python train.py --n_layer=21 --d_model=384 --n_head=6 --n_kv_head=1 --head_dim=64 --d_mlp=1536 --vocab_size=32768 --activation="squared_relu" --norm="rmsnorm" --norm_place="out" --norm_eps=1e-06 --positions="rope" --rope_base=1020.0 --rope_fraction=0.5 --qk_norm=true --attn_scale=0.125 --bias="none" --tie_embeddings=true --parallel_block=false --extras=["short convolutions"] --init="normal" --init_std_qkv=0.0209 --init_std_o=0.0209 --init_std_up=0.0209 --init_std_down=0.0105 --optimizer="adamw" --lr=0.00151 --lr_mult_o=0.775 --beta1=0.9 --beta2=0.98 --lr_head=0.0054 --grad_clip=2.0 --warmup_steps=258 --schedule="cos" --final_lr_fraction=0.0 --batch_tokens=[32768, 65536, 98304] --seq_len=1024 --doc_mask=true --train_tokens=412200000 --steps=6532 --dataset="wikipedia_en"
Each number is 128 + 32 x the weight over the matrix's rms, rounded and kept within 0 to 255. Layers, rows and columns count from 0.

# layer 7 attention query, 384x384, rms 0.0505, rows 35-49,99-113,163-177,227-241,291-305,354-368, columns 320-383
[[183  60 150 118 132 124 118 122 117 134 150 115 152 100 120 150 138 115 137 150 128 151 152 110 128 136 140 129 110 154 158 159 123 149 114 103 140  86 101 149 115 143 142 115 124 151  66 145 105 136 189 149 114 139  70 113 122 140 145 123  72 158 112  68]
 [156 113 152 200 150 133 172  78 104 139 128 146 114 136 120 126 109  91 112 198 182 109 161  89 151  52 135 162  90 135 123 117 146 129  98 148 153 146 159 137 178 134 128 185 123 118 111 111 153 117 162 100 104 137 113 142 138  96 148 125 185 159 138 163]
 [190  91 151 165 111 141 126 171 164 136 124  98 111 111 145 173 165 162 130 143 115 198 118 185  52 177 163 100 123 109 141 117 177 152 123  96 103 108 154  21 100 173 107  95 136 135 129 140  91 146 176 187 155 137 130 183 103 129 143 156  82  68 156  75]
 [124 160 148 122 141  78 140  78 126  44 149 179 120 154 157 111 142  36 102 100 166 148 126 102 157 190 102  74 111  81 187 128 127 138 182 178 142 181 190 222 120 165 140 179 122 127  96  97 111 142 156 118 131  94 155 154 118 121  88 150 173  96  86 167]
 [ 80 186 108 125 132 109 174  84 148 130  83 162 145 193 145 102  88  90 190 101 108  91  86  93 135  99 110 113 113 101 134 109  42 122 147 176 163 149 137 160 101 148  90 173  94 143 146 107 132 121 144 122 135  81 143 157 137 148 108 116 158 128 143 136]
 [119 118  98 111  75  98 118 107  95 126 140 113 162  91 121 101 110  61 129 160 127  81 126 123 138 102 188 138  89 132 151 158 135 142  94 128 107 134 105 115  88 162 131 152 163  94  66 125 123 114 124 159 178 141 110 157  89 147 151 130  84 140 146 124]
 [138  80 117 143 123 117 128 142 121 123 102 157  96 155 134  81  58 108 154 144 124  94 138 104 115 134 132 135  96 131 146 129  64 134 124 160 145 120 127 125 106 153 126 153 117 105  99 122 164 138  61  93 146 132 124 123  92 182 134 154 103  87 134 134]
 [124  86 107  72  80 127  76 126 107  99 114  99 145 120 129 150 106 141 127 198 163 118 116 134 168  99 127  54  82 130 142 135 185 137 143 128 164 142 155  53 112 156 130 143 105 141  97 133 138 164 112  80 206 153 118 154 131 133 176 145  95  91  91  82]
 [143 162 149 220 128 114 139 108 170 139  84  64  99 153 178  89 119 117 106 165 152 122  69 152 124  98 133 151  93 149  72 172 145  46  95 107 105 151 133 126 162 159 130 130 129  80 140 122 171 176 169 126 138 182 119 152 148 103  70 118 159 131 152 137]
 [147  98 106 138 134  81 110 112  83 147 125 132 119 115 183  80  99 128 130 147 114  92 132 151 183  56 196  98 144  43  64  68 127 122 129 160 129 105 171 186 132 118  81 156 148 167 143  70 152 118 122 143  91 150 109 150 160 123 157 190 153 146 112  69]
 [118 169 156 118 142 145 105 166 143 100 158 125 130 182 134 160 140 140 108 180 127 189 117 128 106 158 101 128 128 139 180  93 122 111 143 167 139 107 115  65 163  86  99 177 128 121  88  95 127 132 147 104 109  75 175 172 106 174 137  86 137 127 101 160]
 [172 175 142 134  90 139 117 145 161 148 126 119 115 126  96 148 139 154 145 112 129 198  82 146 108 163 122 179 130 133  91 134 169 133 144 103  53 151 117 167 122  86 114 101 140 136 165 143 111 133 142 101 136  92 160 162 151  85 138 158  58 109 133 106]
 [154 175 118 120 147  82 120 134 101 122 127 113  69 128  93 162 112 110  75  87 156 154 103 122  95 163  84 105 165 105 156 143 151 154  98 179  95 170 117 185 141 117 145 188 145 153 136 133 100 114 147 115 139 116 188 104 105 197 117 119  90  93 169 173]
 [148  62 130 116 136 132 156  94 137 121 163 120 158 116  98 108  94 112  55 144 138  80 154 157  98 160 117 151 188 135 111  90  99 158 120 142 149 111 115 173 163 125 141 135 138 117 115 125 125  53 183 120  96 115 115 114  70 175 140  51 145 107 111 168]
 [170 155 146 147 104 138  96 154 169 148 122 115 177 139 133  63 116 126 139 114 118  86 100 179 158 128 163 178  84 101  66 148 121 142 157 182 106 159  73 160 111 146 159 137 202  59 148 174 102  63 182  73 116 143 122 107 139 103 132 118  61 110 182 132]
 [124  84  97 152  71  88 140  90 169 108 117  64 157 107 123  93 170 121  99 144 164 124 102 152 153 102 139 162 169 141 149 108 147 170  96 148  83  59 138 131 107 147 125  76 134 174 158 120 160 147 103 108 139 120 109 127 141 148 108 140 131 125 163  75]
 [112 204 159 170 120 161 158 137 106 122 137 115 134 121 140 132  90 107 161 121 117 104 147 171 113 117 115  91  79 102 132 180 155 106 156  73 109 129 137 131 171 133 125 150 124 147 140 108 171 129 121 129  89 137 170 165 138 173 130 120 145 184 125 150]
 [121 143 147  97 110  99  47 156 205  97 106  81 225 124  88 167 185 116 181  56 126 115 121 154 140 147  76 164 164  94 153 158 137 147 121 122  75 113  84 147 104 106 180 142 102 123  71  85 110 137 127 194 138 146 135 137 169  86 109 129 135 176  83  70]
 [110 116 103 121 189  70 111 126 122  77 145 138 117 166  80 205 136 126 117 121 114 100 166 122 147  97 102  86 123 134 135 140  97 100 152 127  78 136  93 185 176 145 127  85  77 111  71 113 139 160 152 101 142 141 168 116 161 165 108  69 101 129 119 105]
 [133 142 199 104 152  87 103 122 128 164  73 139 114 161 155 123  91 172  92  99 158 124  88 142 118 168 118 143 130 145 117 170  91 117 127  93 133 147  82 143 169 100  96 109 168 141  50 155 143 109 117 114 110 101 115  87 122 174 132  83 103 116 139 151]
 [134 173  99 126 112  94 120  69 156 110 107 105 173  97 114 147 113 135 121  69 175 113 161  95 165 113 162  71 185 121  84 128 146 115 121 106 102 102  94 151 169 189 152  87 114 197 122 159 141  77 145  74 119 116 160 129  82 125 108 145 135  98 146  82]
 [144  95  96 137 144 123 154 116 100 158  95 147 149 115 143 106 120  86 107 123  74 159 100 116 157 131 158 106 124 151 143 133 125 117 106 108 137 152 165 131 155 160 169 128 140 129  99 155 114 129 115 138 132 162 133 114  70 109 120 158 164 113 152 112]
 [140 115  64 168 104  88 140  99 127 142  75 149 153 102 134  90 178  99 101 108 199 139 114 125 163 148 128 153 155 133 113 103  83  86 194  85  74 111 161 129 151 169  74 144 128 139 163 154 135 122  84  68 162 138 164 116 129 152 110 147  81 128 170 102]
 [133  84  80 125 120 107 138 122 113 104 184 163 153 106 113 102 114 161 186 148 119 109 132  93 231 128 158  96  90 112 118 132 169 179 182  77 161  73 103 132 149  91 180 159 113 123 128  74 146 137  72  83  82 150  17 155 121  84  81 166 131 128 120  85]
 [ 92 153 156  97 102 112 114 136  93 142 126 183 143 134 171 155  90 164 119  95 120 189 129 118 125 153 106 103  89 114 124 115 109  90 180 151 121  87  97 144 139  99 159 163 133 145 121  94 144 181 131 113  99 110 163 101 136 145 155  75 154 203 121 133]
 [ 66 113 178 146 102  71 188 131 143 105 117 130  91  98 101 123  95 114  99 176 113 133 161 149  80  94 117 113 103  75 141 125  75 151 126 162 145 151 131 109  80 126  79 206 117 126 138 114 146  95 122 142 137 114 159 122 122  81 132 118 147 131 136 122]
 [157 147 140 104 141  96 108 149 121 158  81 156 104 155 129 131 121 151  87  85 108  83 170 155 137 164 176 144 155  88  97 150 122 139 137 129 102 191  87 128 127 102  95 103 119 117 146 141 106  82 124  72 152 116 139 121 142 164 148 170  18  88 146 152]
 [ 95 164  93 117 156  98 123 103 126 124 183 146 102 126 130 170 103 113 152 127 150 131 138 117 114 135 134 103 114 135 119 117 126 110 144 139 129 143 146 175 164  98  73 138  82 140 139 104 142  78 113 155 124 153 152 109 144 133 122 111  77 145 109 125]
 [ 95 145  45 122 119 152 166 166  86 124  74  41 150  49  89 150 114 132 120 110 154 197 121 107  91 195 129 129 106 125  96 122 174  77 167  99  54  90 105 117 131 102 105 139 178 133 186 143 106 102 139 154 107  90 130 133 146 140 189 136 114 110 152 127]
 [184 170  80  49 146  91  80 188 122 143 124 108 176 116 150 102  57 144 129  91 143 127  99  95 167 159 167 118 137 121  82 148 130 102 148 180 144  63  42 161 120 141 109 112 115  89 110 127  94  76 148 171 129  76 127 119 122  70 121 118  79 185  86 118]
 [185 102 129 167 165 105 135 151 111 124  90 123 113 144 125 109 193 159 155 173 100  98 126 120 106 101 179 179 140  99  81 162 175 133  81  86 177 161 124 102 107 102 129  88 129 112 131 137 148 134  83 100  76 148  88 171 111  45 133 162 154 113 130 104]
 [152 165 222 131 158 202  72 108 102 140 133 138 130  82 151 137 102 105  76 122 119 179 140  77 204 153 100  86  71 109 132  98 144 103 147 100 112  94  98 148 128 154 150 142 106 118 108 136  97 177 151 113 131 117 141 124 185 109 148 131 160 147 121 142]
 [140 137 130  91 130  77 180 150 141 108 144 132  86 221 110 131 169  44 235 132  72 113 159 112 117 108  88 104 121 140 129 183 117 123  86  81 103 139 177 101 174 128  93 102 155 150 173 163 119 143 140 138 143 132 117 130 101 103 191 119 168 132 143  74]
 [146 194  83 125  68 103  97 108 187 103 114  91 144  93 106 151  70 129 113 110 170 124 189 184 134 111 116  80  67 141 152 143  61 137 148 157  77 184 142 134 153 173 121 139 144 154 129 117  72 135 123 107 165 117 151 101 146 178 122 105  78 114 162  88]
 [114 127 175 123 197 121  80 111 102 185 132 150 168 109 212 163 126 170 155  85 154 182 128  89 184  71  84  89 123 145 115 103  63  78 171 143  31 124  93 160 148 141  79 112 123 183 152  89 141 120 121 155  98 115 132  91  98 102  87  92 104 159  66 115]
 [120 124 102 136 152 166 118 135 140 108 147 146 125 165 196 140 136  85 150 141 163 113 121  91 138 120 179  46 151 120 121 105 144 128 121 121  43 125 161 141 147 185  57 128 165 143 137 122 165 145  86 112 145 158 100 151  74  78 113 107 147  98 151 121]
 [166  89 138  91 102 196 145  86 158  63 164 155 163 109 119 116 126 127 100 110 194 174  99 173 175 127 112  82 171 115 149 119 132 150 154 114  96 134 137 131 137 128 139 100 154 155 160 179 106 162 100  83 161 145 135 144 116 104 132 194  64 118 123 132]
 [116  64 158 136 100 165 170 112 134 139  94  86 148 202 122 148  98 131 115 104 102 136  87 150  96 140 152  59 175 181 127 157 132 178 157  57  68 132 150 129 124 183 151  81 190 160 177 168 116 130 107  64 150 184  90 181  90  72 116 111  84 160 143  96]
 [159 215  94  76 182 124 125 117 149 104 142 153 123  95 148 134 149 195 168  56 144 185 102 102 221 160 121 173 107  98 192 135 128 100  98 118 155 186 185 121 139 104 134 112 187 159 124  97 149 190 169 127 107 144 180 148 134 164  79 131 145 140 123 116]
 [128 123 115 155  67 170  88 154 100  86 133 105 102 112 123 102 115 145 103  83 223 139  85 103 109 159 161 123  71 184 150 106  73 124 156 158  72 143 108 158  89  99  85 126 159 156 130 114 108 177  29 117 188 151 149 153 138 137  74 120 112 139 144  92]
 [ 94  96 176 121 159  98 135 117 177 150 101 134 135 207  98 142 151  98 165 174  75 163 201 102  82  99  99 150 121 157  86  94 119 120 163 146  70 172 110  80 101 119  76 123 148 111  90  63 134 116 133 154 141  90 121 156 128  69 111  72 158 123 119  84]
 [ 82 163 141  95 122 127 130 113 186  85  99 168 142 134 194  99  42 182  64 108 191 104  84 122 138  74 166  93 133  85 110 122  93 108 204 173  45 200  77 111 189 162  78 172 162 161 179 132 129  79 114  77 115  68  89  48 109  94  97 155 109 140 107 103]
 [ 85 109 131 114 102 134 134 104 178 114 132 128 129  70 107 125  69 146 109  94 152 154 178 139 140 121  45  33 124 143 123 106  59 136 188 176  77 143 155 107 162 194 139 174 125 144  76 133  97  64 148 116  90 107 145  73 114 140 151 125  88 118 119 138]
 [109 101 153 172 115 139 145 152  96 184 108  71  78  94 134 126 142 104 117 119 125 112 219 100 154 140 110 102  89 146 134 143 120 142 112 126 104 135 177 152 141  91 125 132 136 142 142  61 121  88 128 158 108 177 114 176 177 144 148 107  72 164 143 146]
 [182 167 108  93 105  86  25 140  94 150 156 144 153  62 153 138  72 143 127  98 128 173 144 130 162  94 174 113 121  66 173 107  91 121 142 197 111 142  64 178 177 111 137 135 156 154 162 139 100 114 109  98 143 106  93 129 126  79  83 193  80 132  93  85]
 [150 174  85 100 146 149 164 105 168  96 140 133 148  50 162 117 120 135 100  99 101 191 151 125 138  76 123 178 146  84 147 190 159  68  96 123  68 110 111 152 157 129 138 146 121 185 141 144  92 156 125  70 129 143 144 108 173 127 104 164 160 118 122  97]
 [106 120 126 123 132 125 138  71 105 135  70 146  99 152 168 140 115 143 151 153 155  67 108  90 171 127 119 131 117  97 113 112 121 115 191 114 147 109 134 188  93 150 171  89  97 147 145 128 149 159 188 128 103 178 147 129 116 143 111 113  77 123 161 120]
 [198 125 108 104 152  92 134  98 139 119 192 137 117 175 141  86 105 170 151  54  96 145 119 124  64 124 100 181 171  85 131 151 116 164 110 130  54 175  85  84 202 176 159 114  69 175 115 123 144 139 150 119 162  73 171 139  78 139 125 140 169  62 148 164]
 [132  92  93 122 156 119 168 139 122 161 115 141  35 175 182  67  66 122 130  96 136  93 172 111 138 140 133 115 138 101 121 137 158 149 140 127  87  86 128 122 158 186 143 122 209 130 117 160 179 159 130 181 121 156 113 127 136 157 144 157 154  76 145 133]
 [ 93 120 118 135 142  94 108 144 177 127 107 147 116 120 143 152 151 176  55 145 124  84 134 144 198 139 109 123 124 161 174 126 106 148 136 148 169 129 132 143 133 127  47 133 157 150 121 151 173 120 111 114 119 152 104 148 138 144 117 150 119 103 145 106]
 [ 96 111 152 149 110 100 181 145  59 140 144 159  84 166 140 131  95  98 106 125 168 130 113  84 120 119 120  81 134 110 194 152 140 149 168 135 102 144 136 116 113 162 104 128 119 120 145 139 152 224 112 111 151 117 149 163 149 149 177 195 142 140 160 100]
 [ 60 128 129 118 151 155 139  91 103 107  75 140 158 169 102  68 154 117  85 139 136  81 127 144 161  90  83 103 110 116  96 158 130 126 157 123  98 150 161 126 163 132 129 167 128 157 176 109 138 107 130  92 136 126 130 108 107 102 111  93 128  88 116 217]
 [123 129 136 116 105 121 134  82  94 125 119 133 124 126 148  89 148 124  60  81 113 111 117  93 124 108 126  68 106 108 143 134 176 130 139  84 119 168 139 114 131 140 159 117 166 161 192 133 106 240 115  79 149 125 126 109 101 107 135 183 135 124 176 164]
 [ 54 114  80 137 126 101 103 102 154 105 193 191 143 121 189  84 156 152 136  85  91 177 212 109 138 104 126 173 137 157 250 139 128 130 138 143 132 135 166 139  84 143 139  98 134  96 155  81 133 130  90 183  96 182 147 144 152  92 160 143 168 108 115  62]
 [108 140 101 174  94 121 134 141 113 179 128 156 130 135 180 134 141 147 163  76 137 109 180 124 185 119 123 176 107 134  36 147  96 106 131 127 144  81 123 118 128  94  99  64 122 150 164  87 118 137 127 152 109 147 112 112 161  91 124 123  95 125 139 120]
 [118 139 116 139 105 133 176 117 146 122 149 129  77 140  96  98 130 174 105 135  91 163 144 171  93 139  79 167 130 131 124 126 102 110 113 123  99 139 106 119 136 114 127 169 117 105 120 144 155 127 150 127  61 120 108 166 133 120 116 137 155  95 138 113]
 [168  97 166 114 142 136 167 171 159 131 103 175  53 123  95 114 131 133  74 172  90  76 118 126 121 184 153  52 156  98 146 128 122 170 137 152 129 105 125 113 132 120 133 129 156  74 123 157 138  89 133 146  97 112 173 119 107 166 120 157  81  56 101 153]
 [127  87 144 129 156  82 169 130 127 100 160 184  99 119 111 147  71 193  80 187 110 120 170 175 142 150  55 142 144  54 174 106 115 139 105 192 164  82 121 136 162 149 118 162 165  91  75 160 137 109 138 147  49 157 137 113 117 151 115 163 118 105  88 126]
 [167 131 192 135 146 100 135 107  72 135  90  97 129 123 189 148  44  92 137  90 164  82 120 113 149 102 139 128 108  90  97 135 141 109 154 140 159 176  91 157 138  78 120 124 186  95 141 132 143 136 145  62 154  99 104 111 132 154 156 165 150 165 136 154]
 [116 132 156 186 201 167 165 188  95 163 120 200  74 116 112 127 114 118 150 130 120 108 160 107 164 106 164 148 102 121  80 145  88 126 143 200 182 147 178 113 128 122 142 154 126  45 201  73 116  80 138 120 150 102 106 157 112 136 133 159 101 150 131 165]
 [ 80  92 162  69 144 106 145 154  75  94 154 175  88 149 179 102 156 144 142 156  94 112 167  71 135 119 184 132 188 130 137  87 146 160 145 119 151  88 104 110 132 104  84 161 133 131 148 132 152 132  91  90 110 134 163 139 126 141 111 151 125 152 100  94]
 [ 81 229 137 157 123 164 154  98 126 159 147 121 156  97 131 178  85  70 149 125 202 170 137 138 162 101 118  99  61 119 170  94 105  85 114 140 134  90 126 139 145  86  79 136  97 213 137 128 155 134  84  88 136 118 125 122 179 107 147 150  94 148 120 147]
 [164 119 146  52 144 119  76 123 103  76 155 168 141 157 164  94  84  92  84 105 113 141 122 138 112 139 142 149 163 118 134 197 158 145 147  66 117  96 110 150 191 112 136 185 157 144 174 149 145 145 164  77 131 157 130 108 106 115 104 124 102  86 117 119]
 [101 224 160 182  98 119 132 100 126 134 139 116 139  78 106 172 111  85 151 144 192 157 123 161 120 101  78 150 126  55 143 206 100  97 132 150 155 173 139 146  97 162 121 169 202 128  83 103 113 107 189 136 126 163  92 113 156 133 129  77 118 161 116 123]
 [ 85 128  90 143  82 139 165 161 122 147 141 126 106 137 110 139 120 153 141 126 195  61 149 186 166 113 176 128 129  72 192 183  82 156 139 184 184  72 169 128  51 127 148  99 119 152 127  60 140  88  92 148 119  90  81 104 178 137 139 139 153 133 121 140]
 [ 88 163 139 126  96 144 154 128  91  97  78 110 126 168 147 158  88 101 132 155 192 133 132  59 184 111 185  63 131 141 123 116 118 198 126 124 120  99 152 123 123  76 110 148  95 155 149 126 174 150  95 123 131 126 157 153 128  97 146 123 149 116 123 134]
 [ 91  99 101 128  95  91 117  96 140 126 117 136 140 106 176 171  85 167 117 139 136 150 134 159 151 146 102  81 142 149 156  97  82 124  88 137 113  89 124  90 153 122 121 125 133 136 165 118 159 190  96 108 124  28  98 157 104 121 147 157 115  91 145 146]
 [136 119 129  82 147 108  95 111 170 137 151 130 144 168 144 125  38  78 183 111 103 149  74 114 156 112 144 102 134 109 190 116 147 200 150  73 146  99 130 132 116 130 145 184  94  93 153 158 123 189 147 146 143 117 132 130 110 144 124 134 115 107 117  93]
 [103 109  16 182  62  97 152 144 118 163 132 111 115 129 107 162 100 158 126 124 131  67 124 164 123  91 125 117 105 157 178 163 135  92 134 123 123 102 136 105 131 170  72 127 145 147 165  87 160 142 107 152  98  98  95 103 192 129 102 122 138 105 169  45]
 [128 124  54 180  66 120 171 143 168 172 141  48 132  98  69 105 147 111 124  70 118 156 141 143 180 119 143 110  98 105 182 119 104  84  39 111 142 158 107 156 121  99 182  40 155 138  72 184 107 117  81 204 108 140 125 123 145 161 161 113  86 114 148 147]
 [118 115 179  66 150 143 158  90 122 139 149 150 124 138  90 160 113 105 155 115  74  69 154 177 127 121 132 118 102 159  96 121 130 136 114 102 108 108 157  65 132  93 144 115 104 126 188 114 186 103 129  91 111  93 158 135 111 201 147 104 134 125 118  53]
 [153 138 132 140 120 135 138 111 107 179 107 108 137 141 123  62 139 119 176 134 120  99 103  92 102  86 104 136 174 140 115 187 113 137  78 153 177 103 108 166 102 152 119 102 176 109 145 109 134  96 143 157 161 107 120  63 141  99 150 162 144 166 139  82]
 [120 127 118 192  92 126 113 117 135 130  78 103 153 107 129 147 156 101 132 142 166 147  36 132  86  95 119 171 116  91 122 158 106 169 128 138 123 168 142 100 102 112  62 164 184 142 125 140 124 108 104 230 145 121  60 121 118 170  90 148 158 155 137 170]
 [110 112 158 127 210 152 143 145 144  96 167 135 115 134 133 141 128 161 126 117  99 136 126 129 136 190  89 135 163 196  78  61 150 118 146  56 100 104  93  99 188  89 126 230 109 111 144 111 136 137 133 137  55 112 155 135  75 137 136  76 166 103 102 143]
 [145 116 124 183 104 161 121  79 194 126 162 109 133  78 142 148 133 134  68 118 108 110 157  98 129 112 103 176 185 182 104 194  99 125 154 123  88 152  72 134 194  72 180  95 208 149 213 109 131  83  93  76  61  88 142  71  89 139  90 113 126 121 123 120]
 [ 63 140  84 127 168  72  95 171 128 117 117 159  89  44  65 170 115 166  95 236 161 145  78 104 147 145 135 128 166 153 116 113 232 128  62 107 215 157 140 100  83 107 102 116 111  92  77 101 159 174  76  71 150 167 196 138 126 137 137 105 166  84 144 148]
 [184 126 128  65 131 139 153 159 139  81  80 150 149  87  99 132 212 171 159  93 162 100 180 156 143 157 129 152 151 109 184 132 163 111 121 111 143 170  66  92 155 115  92 110  86 123 111 116 135 155 140 117 134 120 128 121 166 153 185  94  71 105 153 136]
 [132 196 122 175 141 146  99 127 147 131 107 149 128  90 176 151 115  73 146 134 109 220 165 105 143 103 120 117  56 141 157 126 102 114  89 116  53 120 148 168 138 131 118 163 115 145 113 134 142 104 159 119 155 150 114 113 120 133  98 127 122 147 108 186]
 [135  85 175 110 155 111 218 163 132  46 133 197 124  91  66  82  91 148  89  94 138 107 118 167 140 173  28 101 125 117 150 125 113 151 119 110 199 140 123  88 170 145 145 142  98  99 116  99 114 101 158 167  62 134 109  61 215 121 160 127 127 130 106 151]
 [ 78 203 157 136 116 141 132 107 164  88 123 160 118  96 101 176 114 130 136  96 126 153 162 177 108  79 121 109 139 139 159 156 111 105 117 142  54 163 179 122 128 133 184 149 166 150  98 130 122 117 144 120 174 118 128 120 152 106 114 115 147 137 148 139]
 [ 76 197  98 119 101 142 103 144 115 167  95 147 127 215 142 193 122  84 147 147  99 183 110 142  84  89 131 125 118 158 153 133 101 110 168 159  82 180 132 157 148 133  54 146 121 147 124 174 167 155 142 124 163 107 192 118  65 148 154 145 137 145 175 149]
 [ 85 132 127 133 129 178 139 114 132 112 114 164 154 138 163 172 148 102 164  75 113 138 133 115 121 143 136 115 153  89 133 119  93 107  85 146  90 169 109  79 131 164  86 151 130 165 125 110 130 113 133 107 166  99  93 112 109 149 134 123  98 152 161 102]
 [122  73  81 135  89 156 158  75 108  89 130 130 141 137 147  45 137 111 119 126  77 123 197 111  89 124 112 156  90 123 128 116 128 135 124 110 103 128 184 164 119 237 168 131 142 132 144 161 169 104 148  90  95 123 127  98 134  78 128 140 136 117 156 157]
 [154 109  89 127 160 161 160 149 167 135 100 113 155 113 159 163 156 121 147 147  96  99 126 160 193 150  98 149 159 103 143 127  93 145 115  96 146 138  70  83 162 124 136 158 165 129 141 122 101 143 192  93 127 140 103 104 188 168 207 134 122 115 164 141]
 [ 99 134 166 109 113 121 171  98 129 201 132 187 145 146 166 120  41 105 176 107 104 145 105 133 156 187  91 146 125 126 112  60  56 107 108 115 122 135  92  71 112  94 152 128 126 127 111 210 195  90 116  82 168 123 119  98  85 152 139 101 145 139 115 129]
 [121 145 137 131 178 175 154  90 136 213 157 100 101 195 144 106 136  95 142 157  40 211 180 148 109 157 146 157  24 149 113  95  95  83 182 114  68 111 139 123  77 132 124 119 156 194 115 160 136  91 165 255 140  96 144 162  53 104 142 108 168 154 104 176]
 [155 128 129 156  92 111 171 135 130 113  92 183 102 135 101 215 154 106 184 190 158 126 171 153 211 173 124  85 183  94 185 113  95 159 138 129 143 123 157  68  99 138  96 194 105 110 130 107 150 151 107  63 130  90 129 154 145 122 138 170 131 116 107  82]
 [200 153 156 130 102 147  61 149 106 102 128 170 185 158 132 126 136  92 139  84 127 116  52  89  84 101 148 149 170 124  95 105 133 119 150 112  31 155  96 144 142 108  83  88 118 209 118 162 140 136  90 139 116 118  63  90 127  88 117 169  79 134 159   0]
 [159 144 157 124  69 130  96  88 131 120 138 169 145 155 164 139 103 109 107  92 130 151 150 147  62 120  99 128 188 158 153 133  72 123 106 138  86 135 146 124 142 168 181 134 118 156 106 162 135 112 114  94 150 127 112 105 138  93 123 156 106 140 101 123]
 [194  94 196 147 161 130 193 104  86 119 173 109 115 139  98  77 162 110  85  90  77  94 140 155 104 168  83 135 100 132 184  79  82  82 131 117 212 131 121  84 108 133 181 134 162  81  93  83 117  80 158 140  75  82  70 116 149 140 124  89 153 177 112 182]]
# layer 7 attention key, 64x384, rms 0.0486, rows 34-48, columns 320-383
[[ 53  90  54 152 124 122 146 124 104  75 130 145 122 117 120 160  90  65  74 161 152 131 132 209 176 140  91 143  93 101 100 136 124 119 133 159 171 130 151 104 128 124 146  81 113 175 114 211 106 171 121 143  95 156 117 129 150 101 134 141 138 117 115 156]
 [103 111 121  98 153 115 148 163 124 112 218 177  69  98 146 134 163 125  94 139 147 101 169 112 109 143 125 111  90 103  96  69 118 156 165 147 145 137 137  69 142 119 112 125 165 121 193 115  97  78 127 163  93 174 159 157 187 151 196 162 119 144 129 166]
 [ 34 145 108 151  85 104  87 159 136 120 104 135 145  95  85 144 150 106 136  51 156 143  88  76 109 137 125 118 134 100 136 109 119 182 120 116 144  88  89 126 141  56 110 179 123 113  87 121 128  88  95 157 103  95  90 102 132 105 133 143 148  95  73 105]
 [151 148  90 114  93  65 148 167 113 131 169 149  86 119 162  98  88 166 130 144 141  95 116 144 128 111 194 158 165 110 135 124  78 144 156 107 173 147  81  64 145 144 127 124 172 103 136 135 141  81  88 158 165 137 162 144  96 129 139 109 173 100 158 151]
 [115 124 112 110  90  92 139 121 214 158  65 142 151 107 143 129 118 157 135  87 163 135 127 127 118  90 152 149 112 160 117  82 146 111 101 103 138  76 124 151 160 120 127 130  70  97 134 152 101 141  71 122 158 120 148  77 167  97 116 127  98 123  96 157]
 [ 93 171 139 163  53 189 127  82  98 143 143 106 187 134  95  91 158 150 117  58  87 131  91 139 122 147 141 110 136  78 101 115  85 151 125 146 146 145 118 170 122  79 107 153 100 167 168 116  97  88 129 120 128 125  87  91 109  73 134 186 163 155 139 161]
 [137 147 190 117 181 102 140 117  86 121 134 116 127 132 140 160 121 183 145 122  83 191 110 138 146 163  82 178  80 106 121 127 103 154 119 120 155  90  83 121 132  54  87 122 146 133 192  49 108 121 140 170  96 131 116  97 153 124 154 150 182 115  72 151]
 [146 112 195  87 132 193 143  77 124 140 141 109 135 172 155 108  98 191 136 107 139 123  85  98 117 166  63 118 148 138 210 116 163 168 150  91 153 184 166 161 133 102  81 138 160  95  80 138 123 113 150  99 175 107 104 136 144 155 140  79 162 131 140 111]
 [203  85 118 118 162 155 188  39 108 139 161 157  72 141 175 100 141 152 122 185  79 138  98 131 124 179 128 126  69 150 158 126  94 172  95 119 163  94 129  89 141 107 116 132 123 154 187  30 114  74 127 164 155 144 120  69 132 166 110 106 164 116 140  79]
 [ 94 127 161 117  52 148  70 126 125 128 159 181 129 106 131 133 182 173 167 105 135 129 134 104 122  98 129 111 112 126 114 118 130 103 160 145 119 142  67 130 180 115 115 121 122 154  51 185 104 104  88 128 168  86 176 135 116 132 106 109  64 115 113 184]
 [100 161 106 102  90 151  85 132 188  85  85 153 149 154 117 119 114  88 167  45 102 133 181  97  98 134 102 109 113 203 174  96 171  90 131  87 111 144 123 149 138  99 114 166 155  81 110  99 133 124 112 164 111 132 166 108 138 116 101 197  93 112  73 138]
 [ 88 113 117 154 136 125 121 147 151 112 151 142 175 164 158  78 160  77 107  91 108 143 138 161 108 142  62 125 100 126 154 110  71 140 145 149 169 174 114 170  94 112 122 105 135  98 126  89 181  88 131 123 111 134 118 105 177  55 111 118 162 142 117 116]
 [115 155 114 167 164 169  62  75  93 102  56  84 167 113 146 138 177 108 133 126 145  86  72 102 143  76 189 184 137  77 101 169  91 112  82 189 130 139 121 196 111 143 106 186 122 160  95 113  97 146 126  68 121  79 141 136 100 102 121  97 134 151 114 144]
 [ 95 135 173 176 157 171  92 131 143 109  69  98 201 111 154  80 107 173 103  69 152  99  80  93 135  75 199 127 145 114  98 114  99 111  93 100 155 117 102 161 143 130 119 140 170 146 108 156 114 138 186 134 145  62 139 133 188  53 101  69 132 199 145 188]
 [179  86  95 113 148  72  55 171 169  98 155 137 126 154 130 104  54 140  83 172  83 168 142 156 138 139 141 138 102 116 181  90 138 213 125 124 115 102  75 141  87 148 129  51 114 112 125 133 133 131 120 107 103 211 153 143 138 154 164 129  99  88  95 114]]